Part of a small language model's weights: width 768, 125M parameters.
Each number is 200 + 20 x the weight over its row's rms, rounded and kept within 0 to 999. Layers, rows and columns count from 0. The size before them is the row's rms in percent of the matrix's.

# down: layer 2 MLP down (transposed), 3072x768, rms 0.0321, rows 3067-3071, columns 672-767
# up: layer 2 MLP up, 3072x768, rms 0.0337, rows 3068-3071, columns 672-767
down3067,095,153,200,227,186,226,242,183,180,220,168,222,179,190,210,218,212,208,218,177,201,204,176,237,178,176,213,203,218,224,209,199,223,183,184,179,231,195,162,191,203,183,211,241,194,193,165,193,203,188,213,221,236,189,171,180,203,194,210,167,187,193,191,162,207,237,185,237,228,218,217,198,227,207,198,202,224,205,179,190,199,227,193,202,182,211,192,192,224,200,186,194,229,228,197,221,209
up3068,091,198,193,187,178,174,173,230,234,222,193,230,181,221,207,242,203,180,172,190,195,208,191,233,199,186,216,194,159,155,226,207,141,212,148,199,203,228,175,158,194,194,171,211,201,183,205,196,224,247,173,188,206,193,198,207,174,240,218,202,198,190,224,173,181,214,214,162,187,191,229,187,197,195,229,176,195,182,165,201,180,223,200,213,172,203,221,249,177,178,208,219,206,201,205,188,180
down3068,092,184,217,186,196,176,235,188,221,197,196,207,180,210,201,204,186,160,208,182,178,205,198,213,203,197,195,197,168,203,210,216,222,181,203,179,183,205,210,195,197,219,199,207,209,227,227,195,190,182,168,228,175,201,245,233,234,211,186,186,185,211,160,217,196,165,225,198,204,206,196,210,197,194,145,197,210,194,192,175,204,203,203,233,212,198,204,181,186,151,183,190,187,233,202,205,248
up3069,095,151,208,177,248,214,180,167,178,219,195,188,214,199,204,200,217,229,187,238,182,191,210,211,180,221,220,198,175,186,208,206,147,204,217,195,203,189,219,203,206,178,225,195,214,183,203,235,152,191,204,193,176,216,240,204,211,188,219,197,228,209,204,215,219,210,224,207,223,200,197,203,201,206,199,192,201,180,183,205,201,202,219,201,198,199,223,191,176,203,198,205,179,165,211,217,184
down3069,097,210,236,229,184,211,208,211,174,182,230,198,191,226,240,220,149,198,178,163,189,221,189,183,180,219,182,174,196,216,185,185,144,182,186,210,222,187,190,187,190,201,216,214,182,179,199,229,179,214,230,197,191,221,221,170,190,186,245,219,217,199,185,235,241,209,202,191,211,212,229,178,208,218,206,189,176,187,224,193,187,184,190,189,214,188,233,218,230,175,175,214,194,206,192,197,193
up3070,099,196,219,182,213,205,192,153,208,212,186,194,197,204,207,197,194,183,161,210,188,219,238,228,208,220,183,215,195,205,177,209,246,184,234,208,224,175,188,183,186,186,217,205,177,184,200,167,203,227,238,200,186,239,177,197,217,239,217,213,202,192,194,164,214,192,211,210,182,216,204,194,188,198,242,222,212,216,190,231,200,170,216,207,239,210,216,208,174,208,182,191,211,196,230,234,219
down3070,102,176,210,201,175,177,206,232,182,212,207,257,214,181,201,230,225,170,187,212,150,199,198,179,177,170,176,165,173,172,208,228,190,198,184,195,183,180,193,172,224,221,193,233,211,218,176,205,212,213,181,198,192,234,187,199,196,192,214,199,217,226,203,167,186,165,226,212,206,168,233,205,207,196,212,202,224,198,229,186,190,246,222,210,174,208,208,196,179,200,180,228,202,183,181,190,191
up3071,099,184,205,207,185,207,191,183,215,186,218,168,236,212,175,188,207,192,248,202,197,196,195,215,175,166,225,224,170,201,206,198,237,187,200,203,199,206,216,208,181,187,196,158,208,207,202,216,194,206,160,177,209,195,208,171,195,197,222,176,222,171,192,150,234,200,221,224,214,213,191,205,232,202,190,168,189,205,223,202,208,212,183,173,199,191,227,179,210,168,204,215,188,180,194,192,241
down3071,093,217,210,204,190,188,200,192,184,177,211,190,219,203,199,224,167,200,222,193,214,223,157,187,217,192,177,188,191,188,220,194,202,215,220,178,162,165,191,185,186,203,196,192,197,190,173,198,194,188,200,254,189,177,170,232,221,178,240,193,199,193,174,208,194,240,190,198,205,203,219,198,185,185,232,184,180,171,198,209,153,207,174,208,213,197,194,173,167,205,214,184,213,201,200,185,174